Weights of a small transformer language model: 11.7M parameters.
Each number is 128 + 32 x the weight over the matrix's rms, rounded and kept within 0 to 255. Layers, rows and columns count from 0.

# layer 5 MLP down (transposed), 1280x320, rms 0.0331, rows 1149-1201, columns 0-63
[[135 139 148 153 147  87 156 135 124 153 122 117 105 148  77 140 120 152  98 120 149 118 126 153 141 126  69 113 131 107 122 148 131 147 106 188  84  78 138  93 121 117 152 134 102 109 125 142 111 115 136 131 124  79 145 164 198 134  72  87 135 153 192 117]
 [107 128 112  82  84  98 131 122 161 109 140 146 211 132 147 153 163 130 141 144 113 140 115 107 141 123 160 126 189 143 144 169 117 162 149 140 135 144 125  88 128 108 154 120 142 160 100 164 152  72 118 137 111 190 123 177 179 118  81 158 120 109 127  81]
 [123 109  85 179 120 103 129 134 119 114 124  92 169 105 133 128 119 153 207  88 141 157 164 115 120 168 111 125 123 121 100 103 158 138  50 145 111 135  90 145 124 188 130 121 109 129 103 137 136 127 121 125  89 103 147 188 151 201 135 166 119 152 123 115]
 [160 187 106  62 142  92 134  87 119 148 126 123 138 120 101 110 159 130 100  84 129 115 178 119  85 105 101 151 149 196 144 191 145 139 141 126 137 169 162 176 110 153 209  87  82 173 170 140 131 133 134  87 167 124 136  96 117  98 153  45 139  87  53 191]
 [ 37 113  68  99 139 152 185 186 103 166 154  94 111 100 132 102  62 148  94 102 104 157  93 102 155 199 120 144  96 118 110 145 108  92  83 123 125 163 124 128 135 121 205  82 172  96  92 197  96 124 103 153 118 108  81 103 115 163 119 124 212 191 113 182]
 [141  92 124 134 228 155 119 136  99 119 118  78 121 112 175 141 107 153 120  89  71 173 192 100 205  72  76 132  98 157  88 171 136 118 117  99 124 104 195 107 229 102  67 142 123 116  91  83 162 137 100 125  92  86  95 107  73 113 177  97 107 128 137 141]
 [146  92 163 147 172 122  74 161 113 135 142 145 106  91 125 118 155 164 137 111 175 147 130 110 122  90 164  47 164 121 140 128 128 143 102 126 147 129 112 100 163 114 139 106  98  70 131 139 110 104 109 131 102 171 127 102 108 135 154 124 204  88 126 123]
 [133 144 123 106 112 162 123  94 117 130 149 140 164 183 103  90 131 168  82 155 166 125 154 118 138 111 178 142 131 143 110 124 170 111  82 158 115 152 130 133 178 126 126 149 130 103 117 101 144 109 154 163 149 170 113 122 178 130 131  99 102 100 109 133]
 [113  54  78 150 181 153 103 195 154  91  79 100 118 106 100 137 126 110 142 107 105 112 149 126  74 132 181 115 145 106  93 115 127 116 155 143 125 143 115 111 138 137 151 110 105 137 165 104 178 157 101 124 136 131 116  98 121 125  85 130  48 113 172 105]
 [ 80 164 162 161 168 125  96 131 121  86 193 133 138 145 165 140 133 166 197  85 125 141 112  87 175  96 118 147  63 104 126 157 155  78 136 134 114 154 129 131 118 157 118 145 168  76 122 107 126 145 166 128 106 143  84 121 169 160 167 123 160 156 117 111]
 [138 111 156 158 127  83 113 129  89 161  77 140 127 150 135 176 116 182  90  96 122 135 101 123 154 166 164 104  65 125 136 146 110  56 133 163 162  85 150 112 132  95 137 145 122 144 102 162 153 126  92 166 119 112 133 111 151 130 147 128 162  82 130  96]
 [133 121 154  97 160 141 202 152  88 107 113 138  79 156 133  97 142  62  93 126 166 139 123 104 103 152 124  82  86 150 169 129 179 110 170  81 140 114 101 121  84 109 160  44 137  99 121 182 115 129 182 143 159 159 116 100 196  89 124  72 140  99 130 115]
 [113 133 123 124 143 108 135 111 102 155 143 108 139 169 122 124 118 111 140  91 176 122 143 119 119 147 109 112 134 135 103 140 156 154 176  98 183 132 176 136 105  72 124 119 152 175 120 132 108 123 103 167 161 129 143 109 101 169 101 105 175  70 103  98]
 [159 137 148  95 122  98 113 109  73 136 141 115 166 111 100 160  98 166 147  90 123 156 116 135 159 125  94  77 138 173 144 110 112 153 120 134 174 148 145 128 130 120 148 172 169  89 108 103  82  92  84 171 144  85 198 116 119  74 134  47 108  61 151  74]
 [104  85  99 157 102 164 192 129  95 147 155 180 107 106 126 142 128  92 114 157 143 178 119  96 182  87  92 180 114 122 153  78 166 126 116 114 137 116 161 123 145 140 135 157 135 118  43 121 123 155 144  68 110 129 114 142 102 166 117 141 103 140 141 140]
 [125 174 134 159  73  49 125 128 154 167  80  75 103 151 145 104 115 155 108 146 108 139 148 108 131 173 183  97 157 145 219  62  85 136 154 161  88 153  95  78 196 135 153 109 140 140 124 129  64  94 146 163  90 188  36 187 162  66  94 130 174  96  84 102]
 [133 163 121 158 141 157 118 180 121 130  87 113 145 185 198  96 111 101  76 141  86  85 175 252 134 190 130 164 131 112 166 107 163 148  86 154 128 136 121 151  93 118  71 111 113 182 174 137 118 184  78 111  83  78  79  93  83 159  77  90 109  99 114 115]
 [119 184 109 117 106 159 138 179 117 130  85 148 123 122 111 103 168 121  80 175 107  81 180 140 143 178 110  90 165  76 131 159  95 150 168 177 116 125 103 119 120 100 136 110 170 209 155 205 130  96 118  95 133  91  82  81 144 187 149  82 155 120 130 117]
 [130 146  53 108 178 140 144 145 116 144 172 167 135  78 142 133 153  78 122 122 123 137 103 114 129 128 155 100 126  68 232 124  87 183  99 162 140 122 142 125 151 165 115 120 150  88 116 113 102  96 104 137 147 102 129 123 123 153 129  90  79 137  76 139]
 [126  98  98  74 140 134  72 142 123 147 139 153  83 152 122 113  90 182 124 147 150 123 142 171 170 180 100 117  84 180 138 141 138 141 197 170 141 121  87  72 145 108 134  87 102 131 142  60 139 133 125 131 166 115 174  44 144 120 172 173 105  95 105 159]
 [179  82  99  43 150 123 119 115 148 131 170 146 108  72 130 141 110 151 144 121 109 131 126 176 118 132 131 136 111 114 107 133 112 146 134  79  90 152 109 117 158  98 124 145 140 178 168  38 124 139 139 108 115 153 158 109  93 122 132 143 117 158 166 134]
 [105 167 156 128 191 105  74 132 160 125  83 122 144 147 132 114 132  74 146 108 203 167 167 156 146 160 182 120 134 165 108 119 182 180 140 100 158 118 136 164 161 126 138 185 143  98 137 139 134 140  83 113 133  59  67 132 125 111 139  99 127 158  41  84]
 [109 140 198 109 136  71 113 148 124 117 152 114 124 189 136  77 115  67 113 156 166 104 126 131 162 124 108 179 155 173 122 107 144  70 113 109  95 149  45 181 156 103 154 147 122 117 131 162 187 121  89 127  84  90  84 116 106 206 102 132 113 109 122  82]
 [159 121 120  98 112 166 159 126 102 142 133  90 148 135 114 128 125 108 120 139 112 112 170 144 127 146 158 108  76 146 204  65 116  93 130 187 130 107 111  94 110 117 115  98 112 133 170 144 125 134 199 129 115 123 159 173 133 130  91  58 124  97 135 113]
 [136 126 102 114 108 112 114  94 129 114 123 124 161 116 138 136 110 104 125 128 141 133 139 113 117 113 147 117 112 102 110 110  93 129  84 137 115 158 158 143 149 143 101  95 111 127 111 115 171 129 103 125 114 101 108  80  90  92 129 241 148 107 125 103]
 [116 162 136  70  97  59  93 119 142 166 172 143 125 176 106 110 147 132 105 162 115 165 100 155 124 138 119 100  64  87 180  48 104 133 149 138 155 154 137  82 148 139 177  69  74 137 160  83 133 114  92 170 133 126 131  93 154 141 172  91 138 178 113 149]
 [113 146 112 148 123 145 140 134 141 118 164 185  87 141 153 141 114 144 158 131 121  93 120 137 123 142 116 130 189 138  87 119 157 103  94 151 118 111 138 154 123  97 139 105  89 134 123 157  93 134 153 189  87 145 148  68 116 129 128 104 126 152 160 137]
 [ 96 102 141 180  73 160 128  56 112 112 113 122 164 106  86 135 106 109 130 113 157 116 101 156 159 157 128 141 115 163  98 109  80 185 146 112 105 151 182 134  99 127  87 172 183 170  93 149 113 152  89 163 156 121 154  80 102  79 144 163 145 143 187 160]
 [120 126 151 117 140 126  76 132 126  94 102 100  93 168  75  96 181  85 137  64 132 185 103 165 135 156 134 120 121  70 101 110 104 128 133  86 185 173 163 158 162  98 156 176 152  98 106 126 206 146 132  60  91 186 183 169 167 102 186 159  86 146 110 101]
 [144 165 161 161 122 131 104 153  91 147 132 135 120 108  87 106 161 108 124 121  99 158 125 182 150 188 119 126 137 145 128  96 107 105 161 148 158 130 134  92 147 112 138 124  98  90 135 160  93 145 138 124 107 175 121  95 153 148 129  75  47  69  77 157]
 [116  89 139 140 144 139 158 104 146 106 154 177 129 102  59 136  82 145 108 206 143 139 143 153 109 128  50 110 117  99  84  99  89 155 114 108 134  80 156 147 107 135 103  96 126 156 118 155 120  62 155 110 147  88 116 184 148 122 103 228 126  73 101 134]
 [121 139 152 131 146  92 189 111 104 163  92 142 103 124 100 120 105 175 167 100 127 104 145  93 121 174 140 153 149 135 149  71 155 113 131 169  92 117  87 120 124 135  76 161  88  95  96  77  93 181 156 121  97 124 136 142 144 145 167 139  77  82 136 127]
 [ 76 149 144 146 148 152  44 171 182 124 135 129 181 137 133 129 151 113 158 185  85 187 139 132  98 126 157 127 117 103 124  96 166 163 101 169 120 172  79 149 137 143 134 151 100 166 163 193 105  66 103 135 100  95  99 132 103 130 116 152  75 149 107 110]
 [109 123 157 122 110  70 163 160  88 113 138  98 179 144 173 103 191 136 113 114 166 164 153  56 153 125 163 163 146  76 112 128 129 157  45 184 174 108 126 167 157 144 161  30 101 131 103 119 123 135  81  93 123  93 121 158 151 141 126 102 115 143  92 131]
 [126 131 128  98  48  90 127 133 110 111 123 155 151 136 175 130 125 152 184 112 167 117 137  95 140 180 133 131 151  98 155 131 122 115 131 130 103 116 146 144 193  71  94 113  67 146 162 126  87 109  80 142 113 148 152 135 125 126 177 181 123 144  98 127]
 [156 146  90  93 158  77 138 128 146 132  77 110 122 170 151 149 142 104 121  85 104 157 134 113 104 134  63 147 121  97 144 181 137 133 107 124 109 163 123 157 120 117 136  96 143 129  96 120 142 203 139 115 127 110 101 120 134 136  86 156 126 137 150 140]
 [131 136 139 117 140  82 140  78 150 112 140 129 132 128 122 123 142 146 125 130 106 124 172 102 172 133 161 157 166 209 114 120 100 134 104 190 105 106 191 141  95 138 148 148 130 173 149  90 117 156  97  82 133 156  80 100  89 141 136  26  69  73 147 158]
 [166  87  91 155  89 156 159 118  79  86 136 163  89 128 137 145  81 118  62 190 148 114 106 151 233 113 134 106 208 146 128 125 146 139  71 180 173 154 119 149  77  82 102 156 123 151 111 153 169 110 153  86 135 146 142 159 152 188 117 140 153 107 151 159]
 [156  92 108 160 205  26 157 119 128  77 111 168  92 133 106 134  86  91 173 108 159 174  95 143  82  98 129 112 170 138 111 107 121 207  56 101 126 126 143 132 154  88 103  99 134 170 159 128 113 150 102 127 130  77 152 110 116  94 127 105  95 189 109 165]
 [116 107 115  87 124  88 139 159 154 171 196 136 131  95  80 146 122 115 169 167 146 182 112 164 107 156  86 111 155 115 162  95 156  75 153 157 185 134 119 102 143 179  97 183 135 154 115 156 108 108 147 132  93 127  81 108 130  88 116  86 137  89 122  96]
 [111  75 121 116  83  83  93 114  50 132 124 119 106  90 112 110 123 146 167 106 140 113 140 138  92 142 145 101 101 161 107 109  81 116 185 166 146 134 150 144 180 117  86 147 131 157 113 129 113  81 127 178 144 100 178 130  98 141 108  82 109 115  84 106]
 [140  81 123  59 108 139 170 178 134 165 178  50  78 175  71 168 122  99  79 112 193 113 114 114  57 113  90 117 137 205 147 137 129 178 134  56 119 175 133 168  90 121 136 127  93  67 181 147 119 144 140 144 173 161 157 147 117  69 122 126 121 110 161 115]
 [134 147 208 121  81 116 146 177  73 163  97 146 169 106 106 155 105 131  89 141 141 158 181 155  88 159 138 126 118 126 161 107  69 103 145  92 132 153 151 131  77 107 109  73 145  80 113 117  53 109 129 139 132 107 142 120 116 100  89 180 111  99 175 115]
 [148 112 127 137 130 129 128 165  78 140 143 151 166 125 125 161 136 138 145 149 104 138  81 115 111  83 138 143 106  71 121 165 136 122 182 163 153 101 111 183 178 106 127 142 100 135  85 115  90 128 147 126 101 179 110 137 154 140 159 124 130 113  93 159]
 [171 107 111 141  91  21 140 133 157 167 138 191 155  81 145 163 162 150 105 119 170 141 163 159 180 166 142 174 164 164 174 114 239 191 199  74  65 122 100 110 150 122 145 100 155  83 126  74 180 156 146 108 130 122 142  85 140 104 126  65  65 176  85 119]
 [164 207 156 103 131 106 183 157 117 129 132 115 128  93 114 115 104 100  70 124 161 160 129 115 141 143 156 109 113 156 116 102 155 151 158 141  80 186 120 128 130 122  91  91 101  76 119 103  95  94 196 106 129 118 159 130 115 162 109 111  83 106 128 105]
 [118 108 112 131 102 118 126  70 164 127  97 127 147  83 165 106 147 102 175 114 174 120 122 102 128 102  85 148 142 127 136 141 126 158 108 130  79 101 160 141 133 140 118 150 125 130 143 140 141 142 106  85  93  96 125 100 106 145  92 121  99 167 111 155]
 [132 143  90  29 132 121 187  81 146 174 126 143  67 213 148  97  99 113 121 133 101 127 100  77  72 154 103 151 142 142 145 127 136  84 166  83 171 107 141 141 146 111 148 119  23 133 168  96 112 101 112 179 141 172 144 139 141  74  79 132  96  90  86 120]
 [ 52 211 200 111 148 141 141 149 215  92 118  67  61 172 193 133 176  76 203  74  98 118 159 129  98 174 187 117 173 110 113 124 180  81 176  96 118 109 183 167  90 111 113  88 155  44  95 122 224 169  88 114 153 142 106 174 103 176 134  97 190 138 106  89]
 [105 159 141 147  97 150 104 121 151  87 155 135 158 117 113 139 153 119 128 120 125 108 176 113 168 129 123 150 142 125 149 174  99 150 127  99 117 136 104  93 151 143 137 102  82 127 151 152 142 123 129 125 159 146  95 144 116 123 103 255 128 117 168 119]
 [124 201 111 121  85 150 121 103 169  95  74 151 114 100 155 111 165 101 142 166 181 116 112 164 153  79 112 132 129 153 121 102  89 166 134 136 139 145 180 124 140 133 115 141 119 163  81 102 127 183 110 142 104 159 140  94 116 104 103 204 114 165 132 121]
 [126 139 152  55 100 114  44 134 125 119  76 122 194  79 204 143 153 122 120  98 172 108 183 126  99  83 140 133 126 113 179 137 148 102 131 153  84 100 152 139  91 117 152 146 121 159  84 105 176  87 130  96  76 127  79 107 190 113 125 186 142 191 171 156]
 [169  98 110 128 181 122 156 119  84 161 141 110 119  92  56 110 123 144 144 146 132  68 157 133 112 129 119 109 187  87  81 121  67 154 137  75 136 143 153  90 119  83 159 140 166  71 153 108 110 109 163 119  80 145 146 179 156 115 177 108 108 145 150  88]]
# layer 5 MLP up, 1280x320, rms 0.0397, rows 1150-1201, columns 0-63
[[136 174 108 169 111  93 108 155 101 156 105 104 178  82 169  90  87 110 129 189 135 171  97  93 170 136 183 124 109  80 161 153 183 118  98  88 120 150 104 147 140 145 109  80 128 100 165  68 110 108 146 115 127 166 106 164 178 109 149 120 135 144 136 244]
 [ 89 126 136 160 102 132 142 122 129 102 172  74 181  86 102 161  76 148 154 189  76  75 105 103 124  49 152 173 114 128 160 144  95 132 160  70  80 130 183 142 144 122 141 177 127 143 100 177 104 131 143 142 149 137 141 126  56  96 115  80 173  90 155 153]
 [128 168 120 148 182 162 140 105 140 127 147 112  88  92 127 109 141 143 122 161  89  63  89  61 182  81  85 120 142 150 126  82 150 135 134 105 124 209 159  94  93 125  65 162  89 230 149 150 122 140 163 178 119 107 109 144 165  71  52 116 123 151 172 183]
 [155 158 121 174 134 167 174  86 195 163 149  72 178  71 122  99  80 114 156 209 161 157 143 151 141 157 141 158 156 130 168  79 167 147 158 133  59 133 133  69 107  55 114 172  92 195 110 153 102 115 157 142 100 107 139 184 121 106 179 100 132  94 162 111]
 [100 163 172 124 134 109 154 156 140 151 126 178 175 115 152 149 149 103 132 125 159  64 102  91 103 127 146 132 191 102 115 141 120 106 152 150 141 171  68 142 118 141 143 100 168  87 125 137  96  85 184 140 132 184 147 164 152 148  93 104 138 162 189  56]
 [178 107 132 161 118 114 165  83  88 139 158 105 167 141 151 118 130 130  72 135  85 155 139 131 120 129 186 148 127  97 186 133 158 129  92  65 130 110 159  91  91 125 131  91 144  99 164 136  89 116 168 160 142 136 134 116  89 118 155  79 162 114 138 123]
 [134 162 152 150 116 101 112 178 128 110 118 148  85  94 176 146 128 135 132 130 173 114  77 129 128 113  98  94 149 111 156  84 154 202  90  84  70 172 122 114 114 188 121 122 134 160 182 145 121  72 158 134 111 129 157 155 114  93 119 112 102 147 141 108]
 [ 86 173 131 104 124 141 115 134  98  91 166  86 140 154 125 115 122  68  52 168 167  90  84 145 119  84 157 135 177 129 141 191 110  81 121 114  89 105  97  98 201  85 142  92 153 171 146 192  87 116 119 126 110 130 133 127 116  80 115  87 200  83 192 108]
 [129  96 145 121 128 146  96  94 100  70 102 116 138 118 139 106 169 132 126 158 130 120 168 101  87 172 102  87 167 185 144 161 156 130 117 151 100 141  89 112  96 113 140 120 118 162 124 127 106  67 126 106 138 130 136 132  68 112  91 117 114 107 169 151]
 [152 108 114 145 103 148 117 126 129 178 158 133 139 100 149 106 144  78 171  89 133 166 143 157 118  80 121  92 163 168 102 143 147 192 155 104  83 174 148 137 104 159 147  90 139 150 121 126 129  87 123  90 114  99 108 127 118 164 140 138 117 151 146 143]
 [149 119 147 194  81 128 146 124 118 150  92 106 169 104 173 164  83 139 132  96 153 124 203 109 140 150 140  94 208 110 122 107 103 217 126  87 163 159 105 151  97  99 167 134 131 137  93 112 116  96 166 126 133 127  96 114 119  68 149  88 173 105 147 129]
 [ 70 138  78  85 111 149 135 120 144 134 143 107 134 101 121 170 115 109 135 102 128 124 123 154 117  96 107 200 145 147 144 197 119 137 142 134 174 123  58 135 133 139 152 131 131 137 114  43 155 100 154 128 129 157 104 127 109 139 127 112 134 108 103 164]
 [ 61 147  81 101 109 137 103 156 129  91 174 108  95 103 168 101  98 109 106 180 101 107 112 101 122 129 110 102 106 124 138 115 133 141  92 128 140 140 137 143 121 169  95  86 119 151  95 103 119 113 149 109 145 116 136 132 135 107 116 118 102 118 144 150]
 [ 71 123  74 102 141 125 121 108 140 128 106  64 123 176 131 110  89 129 134 104 135 143  84 171  94 137 130 153  69 157 114 102  86 145  98 118 115 183 116 115 175  71 177  92 122 116  84 141 139 144 132 156 115 119 110 117 129 125  91 137 113 123 125 101]
 [115 173  80 156 117 196 125  70 131 106 168 183 121  79 108 103 120 169 105 137 109 143 189 111 114  77 180 105 210  91 110 100  83 110 111  92  87 136 119 116 122 168 128  91 152 101 119 186  60  81 136 129 176 135  48 141  82 118  64  86 180 158 146 114]
 [138 169  93 155  89 186  75 129 165 169 157  25 158 113 113 113  88 124 199 170 131 151 132 141 151 178 135 156 125 211 118 153 125 164  85 140 163 120 160 170 175 150 142 174  81 195 107 206 151  97  61 180 105 132 120 150  96  94 128  99  59 115 195 127]
 [ 97 116 128 148 143 128 125 130 130 173 154 173 129 106 129 148 118 103 160 147  91 170 158 128 113 146 162 129 128  90 135 188 132 117  73  65 117 135 164 137 134 133 150  75 135 138 139 117  80 121  96 134 164 138 138 177 100  96 130  95 104 115 113 157]
 [141  99  82 137  63 113 133 134 115 120 155 132 106 168 198 100 144 133 126 164 127 121  88 100 131 123 126 136 107 117 100 195  95 166 131 142  43 161 170 114 123 170 158 101 134 155 139  90 123 135 173 136 160  99  97 167 121 155 133  82 111 117 129 170]
 [122 130  96 108 116 181 147 121 133 141 152 131 168  83 124  96 126  58 170 150  74 117 171 162  97 129 126 149 144 208 141 102 113  84 131  88 137 157  66 156 107  80 165 155 159 111  76 107  88 151 142 103 111 116 153 162  51 154 153  96 186 133 143 123]
 [ 52  90 122 179 112 103 164 165 202 107 174 140 139 162 148 123 144 121 133 151  86 110 135 161 178  94 153 163 162 109 146 134 172 152 130 126  38 167 135 149 119 132 120 151 104 112 127 139 104 120 175 138 118 120 114 130 117 100 114 101 107 178 121 144]
 [132 109  69 117 136 104 145 108 148 168 145  80 181  77 108  88 138 146 113 200 121 154 141  66 167  90 118 171 143 213  60 170  88 103  31 162 158 167 104 116 124  88 150 170 139 134 129  75 123 145 179 150 132  93 116 180  64 131 128 107 142 165 123 134]
 [128 138 119 149 101 116 144 147  98 156 164  84  71 170 118  72 165 159 158 180 109  70 163 132 121 161  89  83  99 141 131 157 157 116 106 139 141 126 123 139  99  88 164 187 152 152 168 122  69 130 162 114 133 101  81 108 168 113  77 100 203 172 130 109]
 [ 73 105  91 128 137 101 112 151 132 170 102 133 125 147 141 133 158 133 128 136 127 149 106 135 138  79  90 105 129 144 114 182 100 182 175 105 134 141  80 102 147 163 118  58 168 134 128  92 163 123 108 121 140 121  98 147 125 112  85 137 126 134 121 122]
 [ 97 128 100 161  98 103 144 115 130 187 130  89 152 102 129 119 118 133 141 200 109 139 141  95 130  85 113 110 127 129  85 169 167 111 109 129  84 111 198 127 166 137 192 168  87 146 122 193 112 162 178  96 143 102 108 166 100 155 144  99 141 119 125 123]
 [131  94 143 155 126 108 102 140 137 169 137 146 117 102 133 151 122  96 117 198 162  77 156 144  95 141 107  87 130  99  82  95 113 132 134 134 116 130  60 149 160 200 139 111 160 115 147  88  92 102 150 176 122  98 104 156 131 114 121  93  81 121 195 147]
 [115  85  85 188 167 132  64 155 124 128 125 112 177 178  94  82 100  97 130 184 129 147 116 149 155 116 145 123  67 119 143 164 144 194  75  94 134 114 159 143 190 138 123  60  95 120 138 108 161 142 160  80  95  99 118 114 108 100  71 104 126 113 139 140]
 [150  83 100 164 150 127  73 114 112 189 155 150 142 125  22 146 178  82 128 144  77 140 120 185 175  90  97 138 153 104  52 192 116 129 162 135 146 161 119 142 176 143  85 131  84 147 128  62  99 118 144 118 169 108  87 145 147  87 105 105 114  99 149 139]
 [127 125  94 141 118 150 119  81  90 113 154 170  90  73 158  82 116  96 185 211  71  81 102 185 115 140 126 190 113 169  93 175 113 155 166  94 139 160 109 107 117 130 166 171 167 111 203 133  78  84 166  67 144 139 137 161 180 160 181  96 102 110  81 133]
 [151 130 141 155  96 126 124 122 134 140 137 100 118 160 161 112 117 133 139  78 135  77 126 136 119 153 119 142 120 150 120 189  99 146 178  88 105 151 162 128 135 117 164 140 117 126 137 170 133 135 153 128  93 123 106 136 112 138 128 105 160 131 110 149]
 [106 136 110 166 141 195 174 145 164 118 139  96 106  77 136  79 125  99 143 119 139 111 152 119 108 113 180 126 178 130 124 159 146 110 114  73 161 155 108 144  77 142 121 134 160 186 160 146  74 169 100 168 115 133 112 110  99  93 110 131 158 173  90 171]
 [163 102 110 198 114 124 118 148 144 145  88 120 136 172 194 131 125 115 130 167 111 154 130 179 138 116 109 100 120 146 146 113 109 149 109  44  83 113 175  84 159 158 128 125 185 120 123 141 116 137 132 133 161 112 162 169 107 137 118 124 129 139 131 152]
 [141 117 136 132  81  94 105  85 153 126 172 128  97  61 138 121 147 165 134 175 136 114 112 104 113 140 153  98 168 160 129 165  91 111 189 128 128 154 149 120 119  99 174  87 128 140 124 120 181 137 136 121 228  92 150 129 118  97 156  96  93 142 164 129]
 [135  61 141 116 169 171 128  94 142 165 164 153 106 179 157 141 160  77 106 113 133 155 103 191 144 131 133  80 107 160  68 132 116 127  86 113 117 122  99 125  88 189 173  97 179 102 168 123 104 115 152 116 105 129  94 141  59 138 114 116 163 132 116 185]
 [159 128 153 174  90 121  81 132 119 165 134 104 168 118 116  99 121 134  98 109  34  96 141 109  97 130 163  96 124 182 136  93 166 100 126  84 145 149 150  66 133 129 109 164 141 108  96 201 122 153  92 142 188 105 159 147  83 139 129 129 194 152  47  94]
 [ 69 123 167 140  94 124 171 143 106 129 151 140 139 154  80 126 117 132 107 136 165 112 120 124 147  97 153  94 110 137 120 103 119 161 166 143 128 136 155  78 131 145 148 132 133 128 151 106  95  71 121 133 140  91 161 170 157 131 125 110  96 126 107 145]
 [108 143 138 143 167 201 127 170  89 153  74 147 189 106 108 136 119 117 115 111 101 136  98 117  69 117 149 107 120  91 178 121 171 160 126 133 122 218  85 128 180 123 107  81 142 118 129 148 110 115 192 133 115 101 134 116 168 102  81 104 215 136 172  93]
 [ 97  90 156 178 138 145 127 145 185 143 124 158 158 129  84 163 170 166 133 150 138 105 165 122  65 123 136 128  99 157 156 162 132 167 120  92  70 179 139 120 147 126 139 139 186  97 109 125 164 177 178 136 130 162 119 147 103  99 157  79 100 112  66 134]
 [ 65 164 135 115 112 127 149 172 172 142 132 102 175 120 163 184  96 106  96  79 142  56  57 161 147  89 184 203  78 127 125 101 115 128 121 142 125 144  64  83 143 144 104  99 169 157 120  99 144 139 112 177 185 117  94 229 149 132 131 118 107  47  88 139]
 [104 129 130 151 130 118 183 147  85 126 145  90 111 135 173 132 159 123 111 108 146 165  80 141  93  69 136 131 119 136 162 192 105 143  77 109 127 181 107 107 172 152  93  86 139 148 137 124 154 135  94 142 118  88 149 146 124 118  90 134 107 159 145 122]
 [123 101 109 129 152 171 141 127 142  94 166 143 127 129 135  88 161  80 148 126 128 137 118 151 104  93 150 150 137 126 121 196 134 103 108  52  87 136 137 139 126 120 129  46 168 100 190 112 146  82 142 114 124 103 157 170 103 123 111 112 136  94 128 101]
 [123 103 116 159  98  82  83 109 142 113  94 114 101 111 130 126 192 136 187 162 169  81  87  97 182 134  95 117 178 104 157 153  73 138 150 131 117 169  76 153 142 151 150 147 194 195 180  97  70 147 114 130  90 193  90 130 134 120 171 106  26 151 163 154]
 [ 85 134  76 147 159 193 144 101 146 164 111 100 180 151 135 136 118 110 138 109 109  92 140 135 135  98 149 148 140 154 116 117 180 115 127 114 165  98 160 104 129 176 100 182 185 125 140 195 134 181 112 122 165  77 120 131 108 105 153 135 139  99  94 145]
 [139 120 118 137 135 122 110 125 139 157 139 113 125 147 146 147 157 115 104 101 136 148 126 151 132 110 145  78 152 142 151 159 145 138 122  86 147 122 131  94 142 168 120 141 169 108 146 157 138 138 115 171 132 100 172 124 141 145 105 135 145 156 114 121]
 [105  96 149 141 131  92 112  49  91 155 112 186 152  20 124  97 145 121  77 114 107 118 193 108 114 117 153 112 159 201 125  98 140 150  22  33 132 178 141 161 117 135 153 120 115 150 151 132  84 120 212 125 115 116  90 171  65 107 164  79 117 127 133  77]
 [ 98 118 100 142 151 164 130 137 134 117 146  99 123 178  82  85 137 143  89 104 108  64  95 180 122 121 174 120 112 160 141 166 117 167 114 110 153 103 114 121 116 152 140 106 162 160  78 205 161 156 102 113 125  97 128 161 162 145 106 111 187 130 116 106]
 [126 125 118 144 160 100 139 145 121 108 153 127 111 116  63 169 136 174  89 145 124 119 132 181 150 133 152  77 117 125  78 118 168 126 107 130 173 155 115 115 126 101 109 134 118 145 152 101 105 103 131 171 130 132 103 151 128 112 135 116 155 134 133 130]
 [170 164 100 173 113  91 107 103 119 131 151  50 124 162 173 133 102 111 172 168 142  78 149 204 125  95 126 131 139 148 174 130 154  82  75 117 132 156  52 150 143  75 158 182 129  88 186 106 103  56 171 155  87 164 130 162 134 114 197  94 115  91  73 149]
 [143 175 135 125 102 115 138 172 218  67 220  93 109 140  63 105 143  65  65 155 122  90 159  88 157 137 119 122 109 122 164 191 190 130  92  79  83 167 133 136  92  65 138 158  65 109 109  91 109  44 178  88 189  91  99 143  89 115 142  56 176 106 156 130]
 [ 99 130 147 110 159 128  95  92 144 108 171 165 147 171 125 103 128 130 162 168 146  98 142 151 163  71 184  96 149 145 129 199  76 101  85 103 130 172 151  66 194 173 147 112 168 105 117 152  70 103 108 153  84 101  77 139  73  97 139 142 114 111 140 157]
 [114 152 130 145 165 171  78 110 167 180 143 121 171  65 154 108  95 117  82 136  88  79 100 119 129 101 108 131 161 132 145  89 103 139  81 136  64 146  85  80 118 133 110 165 146 107 103 194 101  65 151 172 132  95 117 154  94 138 176 118 202  65 141 109]
 [ 82 158  89 101 146 106 137 146 240 184 174  95 203 117  49  75  79 156  95 136 111 148  83 153 135 151 171 180  70 105 114  94  79 174 133 103 107 128  62 112 187 151 165 179  84 114 117 171 168 131 143 165 131 124 173 150  83 141 182  95  76  49 102  92]
 [ 58 150 121 148 151  82 101 183 175 124 151 152 153 127 187 131 148 142  96 149  79 139  94 117 109 131 164 132  93 102 176 131 137 172 111 153  59 159 112 105 155 126 109 133 128 181  82  68 124 109 148 109 113  79 156 137 160 109  74 124 141 121 157 134]]